Weights of a small GPT-style language model, trained from scratch on English Wikipedia.
Size: 8 layers, width 384, 16.2M parameters.
Each number is 500 + 25 x the weight over the matrix's rms, rounded and kept within 0 to 999. Layers, rows and columns count from 0. Numbers have three digits each.

# gate: layer 5 MLP gate, 1024x384, rms 0.0368, rows 553-587, columns 0-127
# up: layer 5 MLP up, 1024x384, rms 0.0383, rows 553-587, columns 0-127
# down: layer 5 MLP down (transposed), 1024x384, rms 0.0514, rows 553-587, columns 0-127
gate553:501497498529485498514482515436503551470493514500490522530462531494477445548488543464488506490495469493499508512497501530534489516489449552487464532498510480502504497545469512501512504521505518548498491449494471491490473538498545516475499496483457508564520517514495513469487466492510510517476501558444489476526503517537522480493495551507510517465480494501465526464539490502502508505505
up553:518511505497527490519486551494485462532533504499530521500541471504479556505525501513474493541511476511464490479504477498441546530555468498525529539531463487531451481474481527525461540491480512487478499522494508516499514480472545486518534500524493499461525483492471476493479495498451479493505496468530511492509466475483520513514508492509519467531515528470557495488503494492512503531474
down553:497486525509483508524513519532477485494495512519463550462525511460484499475493518476447460485489473481482504527521471510560501503540492550483494457528485490482506497476483540492517532506485512532502474507427478498480510530537517502470485473540493532506530517514507483512482482500489532486468473454464467484519527487511499493500538504548501548438475501515522537514523497505506470529522
gate554:471507453535514517519484463471456483459512517484499512543483518491513477463507525484484483534476505490489547533525486496491483514513485544475526555538503469470526516509538503445484526531465511504490515486478484535509506509474499481499492468518462547503513490474503502451480521462498526496526544527528463497500499528490534491469459491491484459487535495497521533524487482484485438499496
up554:477478503495494470487550515434480472502510521533525470510503484517515479469512502509513530520501528495520572501471473533496455486492517511515485467496502516467498465513518504486498468500485481499445484469490501494498479507474515508517486532484494483512532529483503521507488529516456522519481505509478485507520511511481483505491480524534516498442522490504502505508485509553467483525493
down554:464545480499500459499501511481466509534500535488507489520531515463452517519478519522496493506519483511521487474455452485502501494513515481526473542475524459449517436486506531479522557470473485490477488490498506461515507522514536504514541505477519456506509524507499491519510506506496462482531487476493480494517479490490528485502503511522511511518478478531477505501537491528516510487437
gate555:499482513482483520480501571506495513502504496526521499487517486470508492544527503477483498473508464521529478487498529500470530528487500489501455435477439518533482454484521490464527456457517522450473500502517504492473499543502495501541501517488499499507493493493477476506488502462441503505482495528500526542533492474498478512528512497496503514533516493491516469548470514517476504461523
up555:521472488489513525473536471508530474485539510499501492500525470492508493500502515491469489483491452469517541468517494512533516489501490517509514464504457485491506497481509527467496519458462533484497513529515520528505495448568499503481470505521503493501478503488470469517502517529500470472488493482468504469550497495491467518454491502550523481476476547472494489445526503514465485552540
down555:518502505542504510506475491485504501488521516532464505503451510497500485470505487500499550479449495537516532524483430503540451497488519494525485514493545497472472506589501493499411514513502462480476504481511524456480494504537500523503516504542495487535486506551502485505498549500496527507466475534505533482507501508541529538500494485526500501512498518485542501515501510483498538486473
gate556:536485491481495515532470482516450468460487505546499434474499487486544517528538528495491524481481523497507449492531498451492470514517496475492478457518496475461522493546480516520507534471501525488490516520521471488472501500451468500526482518497501523507482508501488491512499508485517518441519528546500452524523480476495561510499498501482510476497479472478463512565529522498506485526462
up556:526508503489508563508457494508476516502489556498495492539532484496570514531536463478521537508487474533473513516496464531502496525519519518519500480530503490494470516508526494510485496512531488488502481498543470501474502491465505502519468495456507485500507529566427511486509512500513486514505469489493522472496519500533503469502478461507459549505466498508525510503495512496510508528478
down556:477523481485495514513495502506524485504504470528525485481520524483485515462512542479456524466474517486501466432479499507491530516503478498525446482478495465511550533512490541500516518466515554473509485483488510488555548535520471512467475523493488516539484503469500480490503510514518529445507520535472486506513481505473513507526457501487481502509505502459489472522482500498486483513508
gate557:482485473488513493508529522481524499541527502516494519540507481565525449519497481466482473506486513509478513511473469512471502484468461473478529546514503508531480480512472523489473507518496512456479492475512558489496531513453531480517487541516475522499483475511501472515499541496516449507513493474492549451463488541496503502487487489506498541508493539507557515531478532521464516525475
up557:485495542484490511498519514512529478505526535480515542528498515522473499496462480514508518481488457475529523517472498448530501478493484450511516506507503505497486484522509497491461543531525519473542457509493481472471536497481482475523517475463470501521473514487510504496491498513516487553481476498481530574475485538534504537498510519518504506456490526507510468535508513485497418573506
down557:517489517537500548534551516493498509514503489474498508534484449471546509523532507513476491482474526488517486497522498503495525504500526487484488494508518515481570507518551512529425502530491519502558461495502472458468513493517468461509538500505526476487468473502538472522491451484508496498489504538470489531474463519497497520508492493474481499467485544525492497504478499486500524472515
gate558:521465530480522491496467471462503552437441488506492524504512475487499527542517510491479503500487493452415488466509505522468494494510501492527472506486519488527471517521489518545496491493478517456481507514539489525488494536534511453502495520476478476446531534489497493508503505511482490494482512501503508481492462456491499443508527495481515512489510538446467496513514503520535473528489
up558:509482516492506544510481526514497486495520503466540522507502535485472519530507536498529460562497521494544495464512540512489469451481479446498557496494517445540472484492519498495476485482496492514525525488492469541489543554481480472525478451529462534472496507476475474473480494464515512495511479508529474505460501529475506521510515478490483515541519459462527556510543484527515486444456
down558:476474523518533492470496496453535525484451536509475499485476507493500539528526494503503501537498509489487492492496517487462501518517520458500513526503534516493496490481461516516530505490516520489523533494498510508467506505526521530531503491491486493516524503489497488484488539498490495575493478506524495505513504480478460479510503484498503518473494492460493511571496522488499497556501
gate559:492530481496462505462521484532507507528514512485504489520506518497496483490505516498461491495482524496508513521530472469499458495545521486549463504508526536516486477487493524520432545505481483490453495501501493441480484498467511497510468517514478449517497475524534518486481484535489486443469517511488482502516496476514528483533484504538476467501453555462509532507528507506500491484507
up559:506495485529532494469509540486489470526535504489495485505555496494520506497525480511464516504469509497523568468481483465466476498486467517513526457508467472495508502441473515481469459527498477495498489510480546475493514489534526554531527525447514499497517499468484520511454506515524523453507544573521518501480475528519484500513533515534482534476530477491476512473440462470469499475524
down559:486474497474535481480496479511529441488457502490472472495533465517480503459518497496479483547483513516527493502486509511480512518460485445496515508504477459496470456570527532483508504498533473520517438460489547477512505476480507507482560453521528540475504496560555476486471486490527491496554529502501481475459503471513506504532490506478515528479542469479532476510415526453492520459484
gate560:505552530460519494470499525456479522492522529509500490494497538504506491503534509472520494496460511495491481444538500496533514515461494460472550575508499508510487521530540496539446508494480516504508484436502471454501513523497526502509522504484487469555517458456506510515509529544487524471550482474547494547485501513531479473505464488492486482482470497471483491498519501520479511519462
up560:514506527504510494465498464488520489495504469497503505466494515491514501520505487484497486484492479499482513482481509494539466461479529513544523487495500487505476517514490527493458525502491477499517525465459505487500499520482497486511479510476523557493523476472484557472488498519524513453510523524466488495506523479511511469497463508479465512501469463535493449515545484481481523515530
down560:516495534505503486505525491498502503533503485487510517461516491427501488455508495494500485502531492519511501510513482519475507515480493460534523542481496545498524471502541549488518495482530543444521491438473508501510506500509522502498517544436518495496499543503521518509547475547518539457475508482486510432461520476493484478527464507474527488485454502425451432536537527517510473576499
gate561:543517486488493534532491459543534476476485483495545505498471476474521487489483476523492498530455484490488520492519523522511483454484501514537463504485536507483476517523514528516495483514493544453541491511482484517483501561489476462490512478488485516488447485481472452472481499492493518494518480479517473541536506503511516508490472526500486468472474506517477499512521456486523464495509
up561:519491560496516523491481472474439523526499515512557481529527485501466502467543478477507484529493503523451501522531506511469488523501492482492518497491505466500515502541501516485480469542467507548499514524539470456482515475539518519451514468504472491547526531508528515530485510492503516501547534493510489502475484490487512550521530510464496469524537539534495491465470532502510507550534
down561:480493437507484501497528509466475527445494568509515475532518473498530496505431506496475464484463522463454493500494475528490513492471460446484466455461485528489466523511513496538517490519447521510541512499514546516547497515515487482485503510497510469497500506527508496506488472505489520492509502505493513533529502523517488535464511491491472516507542514555473536509483503504533505575506
gate562:482500466536485502516504486542531490488512480496477523475522488519492526489498516530486526491533531495508508537474505484473535487508486525507466509520514497535527491503479517561483509482528463498508543535469525496468505494453538481470485481513486555503500536507478524465487518443510495555475481447466523463478493464506530508512516494552487521490506435470478494506507523531476495504493
up562:505477488456481508461509468492474512500492482515520507503493506486511514490459536497517544492481513520478481500514488499531469540511510491488490505509502492508504517501502508527443469488465496524487502512464492548505480510529506526461507515472480498475503518484525506519497476512495506515490510523486513499524486484499495452489495468483511494503534480490484468485532488510513479455516
down562:472488525509517516468533485484510578514474473423477477483474499458517521464493492495526508495458479494537466480505516485490523485524502477455520459526486480519500531531509475509524531472478521458490526504536512503521488507494468497489507513474465544458505517489547508515505513491488490496482526482521525482501478500445484475526496514501461502494491486510486510474484526553537469476538
gate563:479459443466506489484483504489485539515541462511493492493541497455533525550494539518521499465511535509524493471515491516529509511523486513515525508482516528550483526501494462515485526501474522501497480444477580514529494505504497478488518488512491481464505498481493501467490563500500458471496515485492503509518473489509538507478516490481521492537523513478492500556484460504498502497456
up563:492477480499523564503533537509523530484507526502478526530477517496466510481523504499494517461527532555521502524558498483502482477490529506527502528542502496481532488463511468522547478471520510537503480493486516496470484507495492550491481500465507497517493463501520496509508532433489505507468547476486516504494461534495470493539520503545482513529485477497479467523441480488517513500506
down563:540497474490507501498486502470485501488554528498531524505513485493535507514498505505515483479537515492507473526511465509500495506473487478474453476498471474488494530491544459498468506510527520488507494436528476523538482458501484488478460479495505499506444500525516506493500509482495518543482504484530562489479490525501468476514538526444486532489552490495508550546546470493497504519556
gate564:477485459531528463508503522536551477495537497476509528484521504534508481500485464498485497475505500560492490505494458521499483525516516486504504508524465449521537489499472506539533504499519477572481527501507481534485471515467498533494545508488478530520486536540537460496495517454524490500510498490484464541464527429511520457465532505502483478501447507492437522526508528465451486529487
up564:516472462521500498532497469479523497531553490525540521480511517459503491478505442509506506540530479513499487533503571509512466506511521487518468468504502538520496521506525513488500469506506480528498505443504510501526462501499530471520515466523479463535520473515534513546504524524569493480494469474506563487477462513523481494510478497507481530477489471566516534462524522494554465511505
down564:460489448462495467479504478511507523510505498535509522502514495505481538493541484488499478510502465512521476500519514466524547485511506529532509498469452488543514487470538505507507521541516493476486476520452477521528485452514520454485518473529483501495474445553483462506545512495479483495490432548515498489476492469528492479508502478490464536510522511510520539500589505479469528494490
gate565:500532450517475510533526533544511480484516489477517520520506540493500499486524516517502480492481508493488541459498463531510475502493488502499521468451495487478457490478493482503476521536523523479527487526503472512508510543520538466510555489485545490492476533463474509445531514497455479526502496474491509500525531490500506494506505463488522558515532493480440505477466484509464490430494
up565:511496525504507476486492519507470517484492484491514515517477518507492492511496522510450507471517496547488467543490521501506536478496483478466524486522427500480488523508496523521486484525487487529474483491476503512498534522536456498455512477505468522520457479548492507508512495540516525534532517492500502486533495519517475537430473530538478471492504512536482500491481546518525493499509
down565:519508453506471548489499480493476497498483467505511511533552477495480532476473488488508498487527513491530492502504481480538513498472504458506527498491509493460525543504518494490498538478482481467522482541500503521497476529510499526533472470510477467501461540519528525459485495497502569474526535475541515526511494510471483533537495490497459542507489516483465489534513521524535493534515
gate566:517510502510464503519515493517445495482451486484491515540499496526442489541534482471507546488460489509526505511526495490474490495502549496522470471505509459482526510487491502531504498494494453486498504522494458521517524461501505462462495512500478494503507537504515550479488501534521519462453482505509477524486545492485514523548517551497452442446456506470499536495505470533537505522551
up566:529505499528480495476531497509483479464478475479484530472480501513513481532519511484504541467468534513502549561514453519475511492523538529477553474515475526527480494533490469482518495518523537450474478507491517501493485447434507520480519509512504502513528509531528493475507498437493487484536538502529531480486472534518449528471514508513511501520518535472515572493490521485463519470514
down566:462534516502507501509485506496480479483492506482535503452510515517516471453494533512493505509551542539520457525462472478540531479502487455484473545524529484524493513555487465506472484546528545460485518523470499520495471493522481539520490521493534434518547457496502481507500516476526524566519489453489485550516475488469476465449463510500521492508520480507483520475482496482504444547533
gate567:479488498493466558525487473521521512502468493526509521514468461521521473500568538510503534529561491486503495525511557532534491479513493472475487454484509558463528473510483454530472523460511535465498529535469494547485457547510478482513483516521512527525474485478481460536533530508547473517490504477463485498510551434500538499519497496538530509496530509453486489559489461500505544534508
up567:493509510488539502480497486468521474519488482471546479536498493473522503514526471505473547483440489488487520504446508502486428483453522508533494521492541481481476473521518474498531464450501522472465514508448494471508470504535525488533484483462525511489498456491520479530472484516460469521533518484451480527512486509523486524519459534520487506549495492494490481510516466531493514516521
down567:480479467448495489490506479471504481517529492492548468481502464506487488448495495507471466513487462475524469516474507521485550468518490527473485490504512453525530487472525544499510532497491462511490496475505475521482532471468465476526481547515497518481463479477486512490525523506501538522473497547561522487483555493517482547470485517484513534501472480487491513481509493518505493448530
gate568:485474489496486518516468505486539522471472502491508540486484473531471472491530519536511446515491478532527486508468485533538485527472486499521488499539476498520480544543545481522497469494503518479525497507534511494468475526497504525521494489514530548514499535492502539454489510483520511493510505494457504529537466527503502513525512506525515508479481471494525489491500490517516524465492
up568:481498477480505475536499538529504491492526543452511531459485516462553482507471489454488482513550505487504522517509474492511500516518476494525549504509515480516495476502516506488490507461474512504500451491462514479508510511476447464501470502509518527526527501531527497485543439557506551517523507512492506502512521453490474509473491517535507481455494491539542511474491510549525532530531
down568:485536497453478507549484487496553534530474518495513519450462479496467470514518514470515483488480474509492487512474480575509534535508441509510478526514520479520496525511491508512471491529508484474504506479508480487522509511507496477520496504474443535514538485493482498440524515500515499479507495558500460515526453489524515452522476507473473459537493480511476474492485499512531468507511
gate569:499485489458529493449470532521492531453491484465514518521494534478477489488523533493545491449481500538543463516495485473520491515463513519551483515509510496553494507486527502511444537547521454480457476483476494496489517474505523471505526495474501529482512525477533518461483509527473503462467475547489501519524523538495548528550495508511553516510464510530511451538516522525441497519472
up569:491489539478537457502528512515451466485503501512485502511487455505508466469512451472514461518510525531502486487454447532498562512526473481463477471531476480506550455497531563513507471514492502466536486474515469509485487504519499494507490559504483475546513516487520497483455499475489473497493484487500525513502479470475495513492503524539518507496478478485531447524469508527502473494540
down569:505490533533467535508533539522474469479495478467506537494499482543444498521536438425493526465510533543509470519459497514461526485518548535536508464530495547495530508484510519542542499475507519478502498449497534537493474491514518521531474507482491524516493508550488499507488525552522483472486469538533518494461514486500496502529551492479510509475482472506483509522506510497467493504522
gate570:501486484542494466555489475489494492493470513527519530516502470509529517461540499489501549470518490509533525490470504486500500511506505533459489482502473514522501505504504470509520530524449524509551496482531540460568489491568507474505540483511499464570482544507501486490492521492475492489501523522485524540494512548508499486490526521525506513504502492517514509495478518488493486484473
up570:462438497517487439506510477448464504477482494531510520439458529470473471473473494506474507451506499524469453512507457559516487493501508493468514518490479502527460442484562464525506511518537505460509492490516515522525487481498438534504463554444483535488458505560524487505445529507493487491482444508467503455480514474519494510518479559445484510517509467518526499529472501515473492493502
down570:503441483490486477517496463488503491470513460545473484472488490442487498489549488517507479485475510487485483512527506531466501500464502503449471523488493498501492510515535453486457499494482495485458511536488510501535525494485484527520498524519516515495515473521521533527527506510505438484462461489505520502545455461493421496466500495467490450518522486510475502489515493551460520540454
gate571:520494467446494469491511495472482458570453531474494509513516486475475472500503530499482493467487496519508450460483542461492464437478490550538508522447491447512499516505482510483495482498514448461498556476520497492532490478510506476549487475494520536525504453512463520470487503477552494520516506474479484442476503491472468523532547502516480443451451509483461484488523478479538505493507
up571:471516525537522510493524535459511484458483464524505529470503504558465446487534480518504480487485522488501542523496508501523512504547495495514494453501472531524478525518498487500480498479540461478513508509521523529503457509479517438492482499453517532488498494488483512502497515503470479520478526519471502509503509506546484482497462502483484530462509470493496544540504495492491544472531
down571:471472477519504474470496556529540498465515533503476523501527457499522503492533527520499492470497489456491543497506529476460540533555511453471485464511475478505468475461521475506533487505516460473451508498521507487523484520529508465479496539479557524479535500509458469484518489491484512482506479517465527502519506551518472478518513454487497519486503515484533528573513498529473475509511
gate572:467475502462489486505444470476506500539502499496550517494550466559532489472500551533486518465497517496494516497505453529507512462485503507541496454475511521485485557516514460512530482528491520526507521493473498517538483494512527468522491524500525459528522523479490514499506461538531501489527489482549530507495535463483458498492514527488530538510486487491502544527501480487428468518480
up572:561486499470475510504484537524474454500516500492515478505520495488502483543514459497488510525510484483464527506464487530556501501540485491498489483450463475524524502522489490525487483481501465549499453458515469505476490453536472506505534459462488526494543480444509454531509505485494505519504534482501519438507532483489517525548520514482499525524552468527517554507501487438514526493482
down572:549476521451521490529467511491521488496490513497502511488472499488480556488527481520554473499501530508501486517479516487554494440512497451478486509495520515503531491506516555492524502556499513463518536484489502470484476507479532504475525504496484493521546556533479464494490513520452513523470521513470491508528521490467466485500507511525482487488483508513478521556477490459523483553495
gate573:488541536557532510471511528518515479498514515506478504506481504503503567572455516513548500536490502485499462484493457479483520452511487495485508475499503505512542478515549514505480453477511513495507499503498441452505487515497515537539507475529515503485526492485506477495506508504481497488491530554480474497545524544513524457516528473549534461511485526462489503479510489483500491515493
up573:538479501520517518482553485516507483489529521523511509504543492505526455526504506490533506478508476533498484485493494448518504555536502527549502536474512537505536520539505514537458460491510487491480483507506524510468498509493498508470491456488491504491482542455503529505487522500448507483536495510460503505551525527501488450469430522510528539466502507462498493513478488495516508515516
down573:551482521516466494504518555499504481472516513522552491515512464479508475549498495471515523493531533512458470484506498511501499506522534519513490480541475506503521522528518497488498517483502510543511498512486500475480501489518495544529464504473459512476495501500485505519500546487528483456502556544513461548502501488510471516507500532498528515451503492523508520513490466487471490481475
gate574:454540465484534515542501535506513477523478543488473479501505523506506491544502542499496454515495545511533540491465551476482491487463478490512508503497503515510528526481489488470501467499466452479505474537497504480491514528516525507535487488454499474513486486497502488475503489472487482524512529466524498481480494499487484491488542482531511515494499529494486533530476497543510501545514
up574:514535479484452525488517522460544494487484533503531525500499512522475480445502525548456455495513540504511483504513453499493533507493505486490493506497518519508491528522497513500523493524507507540505486481498503536534497509547483514525476485497518490474503460504506491494493530461491457490485446531515496506469433479473500473504491480517472471512480538529486510504501502531482462545523
down574:519490522510452465479527525492516510514505506505462510505520511539498474486460490509479520519502458466484444514526478508525483514498477525496475553496497520503498506457517483454512525506511489484482494512500503542478500490520498509486472532521465520478508490448486474478554480469505495521532485470503484519517423459481526503508473475491464462555507510532465497483499521526541470486513
gate575:485496464499494524501462507515529481534495496528500500532529518522500476519507513549494480502514524507434481482490539512512459508472480516522496492547497540503508491491475481478488500510530520472518466484493490533477513514499468499533490530493492478453508528526511503532518493502526525515538467485525507499555525494518499520507506522507507542467490504468481477496525480482490481478497
up575:495476479536521504515511503496478490506439481515509515484485512525490460493529541517493558511514470459487504506492523493530505482523474487502503531512517499490462487489487496464494511494466517484531511479484488517565504464505530518518509531438497468473504502478506441491464488513518499486506465513479479493511451516455486524498543490477509504513496512475514514517489560540482510495507
down575:524458487467511471576504501498470454503497482495515528469527495480466542502513478543568521452512459477490526508535476504500511443490475487453495504495522503480520483478528474503568436447487471497529488513516561493492519487475479478544468491452484480501485464505508432493527524523469519512443512543468473503516467487507516472536522464529460474501499503502479494503501514514501487536494
gate576:472555531491528511479519510498482461503497492504509533506488535512492469515509478469514522509518482469477512535501484501536459510531481482520502468474515507509476508524517465523460510512510495473492492544476526503485487501515516536507519502462477504486485475466496525452510481494476497493535519483493479520465516520510489496495509500475504494487479522466502514524485504513475489528507
up576:477535496496520503486478514501503519478481478483479460493460529496519482537493545501483530524514531486526478496504541463514501503475486532479529500497495498515501464531488493515499472536514464489492500511475482499490537491487528450496483488455527491498468527503499517483447500533454521525516448488525522465533490489504531505487504467475489516480461515482501447476505477503543506482474
down576:525531526447489489516475466486479514489497524507490538484496505450525481521506508522522515497519513515488518492506472479495496480513456520456453481538520517507492490545477469501477507519479508472492470464482483513499490529519516465478516493536522497531504532530457506485522495474501504516523524459519453497485557519502532464478474499501490473516473480514541495484510513506493468494504
gate577:546558505547494526467548494532487471491451493537506499491504489490497516492514491474504469499532506501531439524492503483571484489490484510538499493493500479502468442528486489439465486491548481521543507512468500496485497509487535523477489526501515500534495489507489557479473519471464519491488492486491484473480509487498566497490501511493501480522489536522514482518495482507538486501457
up577:469537528497481473525532491517521529463500523524511488493531492448507447452485514522553436492497526489476545484519485491484515506525512498507511485480479533462498532503496502530484483502498457462477529500519446523526515478525490454534413500451481532471509509562517467474497477482528484525477500493476507595487511535461500546517464475484471543544507519518480505474504498446458501514503
down577:541455465526465540536492537493516502462526503471522468497467501488501523511523512504489505456491522464510512514510476472468486530494529512467502502473503553456495477459479515535495487553481492508526523496513496493497533502518500525518412504531505492459522515504544528548476482488492514507523508474506540490477503457503492511502520486466545510498511507495486501505556490541499535516490
gate578:487493504456476458524507511507512484479504460482512498486512476502511505503525510534519466480530502527532522486465472521502497495505452534541479504510477524516496496492483477511502487466495455458529512522529573476512509525490480458504465461503466512530521504493500498508457491526506468468491498509515567473509540505519550486509503482479506478490528495548526507532527526484514481443482
up578:536535466490541491487501482483509486538505508517510417541456507469486501476484491494500478497510511523500499471515475496499457487538563505472501466477487468506517490518498483536551494497497500494452500509489511506518494468489515504559547502506489501512490502451522500511498497536510453508506537539488449554492551498508502493524571499481461480527496541464489490524512487486512453487555
down578:510557482490432513538525508469514485534498489526495470488512524502488541505485480490518525420496499503511486485528484501494470459523517515508510470540517494518530525520492540496534522492535501475513497502490504512521497512469507526493494481528489478448511511468533489524528520479427468523470436448518472515493546516512557530520533523509495484486553508492510485491500563509470512491541
gate579:482514495493506497537527484516474509526481478533468480498503437501516516485499497510506490517503511522478477503515484559492534480491517508527500506497501502467492488502470509551487455465473502470479507510477509500539505479425460489496496487515533514509535552498494451513488479485457508496480512490509498519522515510481529472520474478490441531497511484454530492517488472492422505489505
up579:482513548491510473495499463520527526496492512472520454499508538433498488488523506517499466509513462505478486509508485550524508502517488514531502519524513500531465540499501539471503484492506512514484510526488541509521547518487521536457504511555518457521505506534502518503462490525466495478549541513496490483475495522514515483506503522487466504471525494517476486500467507515472466484529
down579:448480515500508485495498494458485502500494523565497512563521490493525474521502510502498512534549466504505530493525552522483561531480452494513529443521502508483497514475513478504466492526526494516520486472481473486501469485494467506546488514514500529542481489496494526445469517499472514532509545487500527548483515521528552510509511499471495514491526502503479486519506522499468515490512
gate580:505479453458497530569495527534521473496525473495514502477494491528502538539529514523499503491493555505541501447546487525491528502517509529488491479512553563509497450518491551458486509485504476510549533481465550494517470473498478478550508521509506543495489505509480518498536475493488494486459503498520470494490504504537496483478506489529463495472485552506492494460520504487515506493479
up580:461478520486533525471510516512521525499493473469477527519516489518533519541482508509489540512489492476485499506502490473503512486520510493512493529488487508473518531446537460474477550536509495444487492509470488509503502522477523510472504481524536530521482528532510514511487530485521496489452469516507490505509468515505508500486511522462469538496520516484484497513484501483468473494483
down580:539477476529481492537508472537461485497507532497520510510516497462487494459477474546497493474504491485504487520493508494479495535481518474507519485515500517504492497504485466530488491492503516496501519532467493470498481521556473467510509495463484504440523495487488490497508488551530532516496496534493501510483480514484449487455509491461503513536460510510491502529506510485516557507452
gate581:550543518474473500490514523469522532508513471474478508521524517528508505502512505523487451516473514509529508518528481493493474509566523469481476481511492507532474459528489525492521484492493505463510569497477476512468510490531515517527486533503494497444500483525550506481515493468538519463518493480486489492511489511522464500497510507516472499489459502498484498491480498503514495465490
up581:532489505449485473494505496481475523494499548495504491532499468490504500505517530470515490533501543520544456502464458473502478501499573510531527509444514481500495492503530536555491497511534481490493507489476501500482509460518494508479498521528525481461519506491491488527489481468484533497512484510503512535434505485472540526513511495532509479480502529506513475524509537521504501514511
down581:455519488513524489529474490517535484503502503532494474520527471529473443523471520498487492476465513507514470505537488521504504481455501488475534477458452510510462520486502488519490464455534489490485494515521488488490533496491492520543491487501498497512499486500486492468500534470486483505484517498512468557503489452488491482510521496518471539481502532496511492532468460535478518483476
gate582:500511524464542531546489478523516482535472493446480523471505477506476505557520500539512488487541500521489517463540473506518426533475505527465483508472486489486494543534509503498492543466518515509505488505535547528512514503517545482509508511482542508523500492548505503506522476486445544496505490501531523458477484499504509522543549465504525512523515443539497514498496538472521479555496
up582:486469494522483486528505509484446530493491517510473515484499489579541536482479528520441485540498458522507504543507505496499508505522521509489488453510531489542574499486475554540508479490489476493482486504496509508519531517483498473488541513593523503551496547479464505509506472541504498496525524459511538518505500496464543497522514511518489476437523540531512530489489481510506510521547
down582:462472494490501506547496479456521495552510550508493526526475534473493522493555514496492493512523444502496493482495531534468514479544488579518514514530478513511495485486468496546535502512512491505478513456467491527498546481508483507515531505497511457517523491527442534475488497526490458480443503478469510513512537485470526482483491538548507500498493509503469543482471500480472571488534
gate583:504447459526493474534475566499502474502517503519529524477511503493507492465505507492487520518487470533530473494514518516448496466559502534483500492509519517513503489582498459485454513462526494479525539488507515521487520515510521503500494497501495499474529537496478485530455510506524496501508519476455494531526514482507529504540469455463516494457460505495487519498460504506455507495516
up583:559492483495471490475469474475509518538486512517514480495510535490553508460516516526490497530523534505426528507523521529502542468492568519481486554495517515505477548448531521544446478543501477458509514552496460487518467476491499507534498493543509494492515485522485474510533525516456494503467483474501466507538529496476427460503527483532492468509492542505497539493507480470538495544517
down583:551453487475465472466485503465480512488460524555494491454532489516512509485507439487531512502488531455506505505478520444507496496497495460516485532523506497535492486438532510526527505496500466552502495452517463482529456459467510509507493499492493454509487495486453496509492467511534516542478517521518498530495485469515481453496467493452441465512458495507457515484500479439513482553526
gate584:545556481445506529495512493485504569498470490496545491485527476518515535477496482480534521484544489526498561523527565549481450450491470491466449524513557537539504511460501520504471560506478540460492563481473469537537455497480494483508506482487495481570561500508535502487488497477510501450452483523507516493495469547495509530494539490448508452485525480482537546546525533466495475472521
up584:490519511563502493531524511505507471507526463503493526529497496485514501483479527553525493497547509512477494532495505495470507534498546518489541516487505520521539487460510516475520506530510549513446479482546455441506487533521491501450524493495555477483466469524441546517470500489499517464547496517506502457493489564492517481508500503536486520481537521482520551467504532509515493498494
down584:545498521479536463511503522535505480492502525542517551516526500497531511512556477509532492439524495490491490545535540514507484507482500474522527492478478454501492468516460496536543518526501465525515499472478502494516525560522501493536529477487510484525508518552497488505520534498507525525469499448501510444529487528532492507521520470515542483471500497516496515473436498495425510482496
gate585:489475543445518484493503504506501478518516497529512497534506488529495479516486504482475509534488503495506463485478502521494518508492500469495487469522498465515521504457470531476494468519479505478502487516477530527500493469467505536527519498456495514496500507489539519464475471524494504527500449522486486502470506476495507502472512513484493523526462519533509513516474471520521482488492
up585:477498490547499486513483494500503505507484488487466518514482464494453503459508564516534478473511479441472507496497504503474504524564534472475483548472506498510469505549510544506507530528501530481467467484481546508492508498509518513461471480510498512517508522525544484487538496503479504509502543512556510512487479507473507499512473474483500435481486500492517517488510496479480468518488
down585:503500526495534509503471501515491497529512503496493489516507571490493534519557501509500505536496511501497521488482478502505529496531495539504466471442512483506501480498427477469528503504517531512484478488488493486479472511505492524476503495495524503541512522485526504497560525462513478482504524456493490480470504488497518459494476495502523482568535549509497508517542485511534511525450
gate586:480532517500500538539482529536504516479491478489533547535512514500504452495522476518522512491494475520468523469491489532508418493546508485471508471531548495509473495532496468512518461475512487499488531519510440502504494524526485512509505525556528495512434456498492492478545480542494540520474515448497511531512530474511476481477489488469503529495480518502555488451511537491520459501522
up586:513497482489501508496506518536526516508530504512466491520492535480471491489491475501524502533506490508557537474494523481497515517540508506496489495483528487508470515479493550514505494547492480482499493516534473569480517517534488495490493481479492482508523523498516501469486521492523498489455500530511481520514500537536425518459458516553497443452527493493507508499543512516501521494529
down586:490499510496494494481486499545484491535527507475492504480499445450483469508508500462503488526523499486516488465481500503496506510504534551507476500516474515499493434499525517542459481496473520516466445452490530502547464462442517484512488510495486511524494537523503476509460507490507492487521460511502499496493522511488479589521548512506470510466527480499440471494523452502480525498554
gate587:530513496515499511493558517490516507512526504470530517513504514519493514495511536515510480516465495525444495529516521503515500544466522539534490466508506548484496477516523460459527501509489525529478507536493493507507471548529487482513483474507502509521484479468499488489543501511483549494495485453510535500472470570493447505513492472495559454512496512464476487543516463510471487477507
up587:512508467517535470479483481510520489486534501511551486486478532548487493513499440475496510529500504516481512491490488492510494490462468507483539536499497455503488460516515524468480518512503476516491471537468526509504499506514542469505512515496501529488515518508479499500517506497542484493536505483442461513489528480444494510530521481487506513530502511519498529508534444501479582485505
down587:476507489449507493470518485509498539515468500491493500553508486522502510507498502521502477466538560479542525451532523476469487458474474525512492473497502492483568517511478549530493461494552469468523517505489501519506512524494517515473519503508499506496487558544507464521477527539539486515467489522511492485497494540518539491529512521503518556481495516480461511484525541451517518538501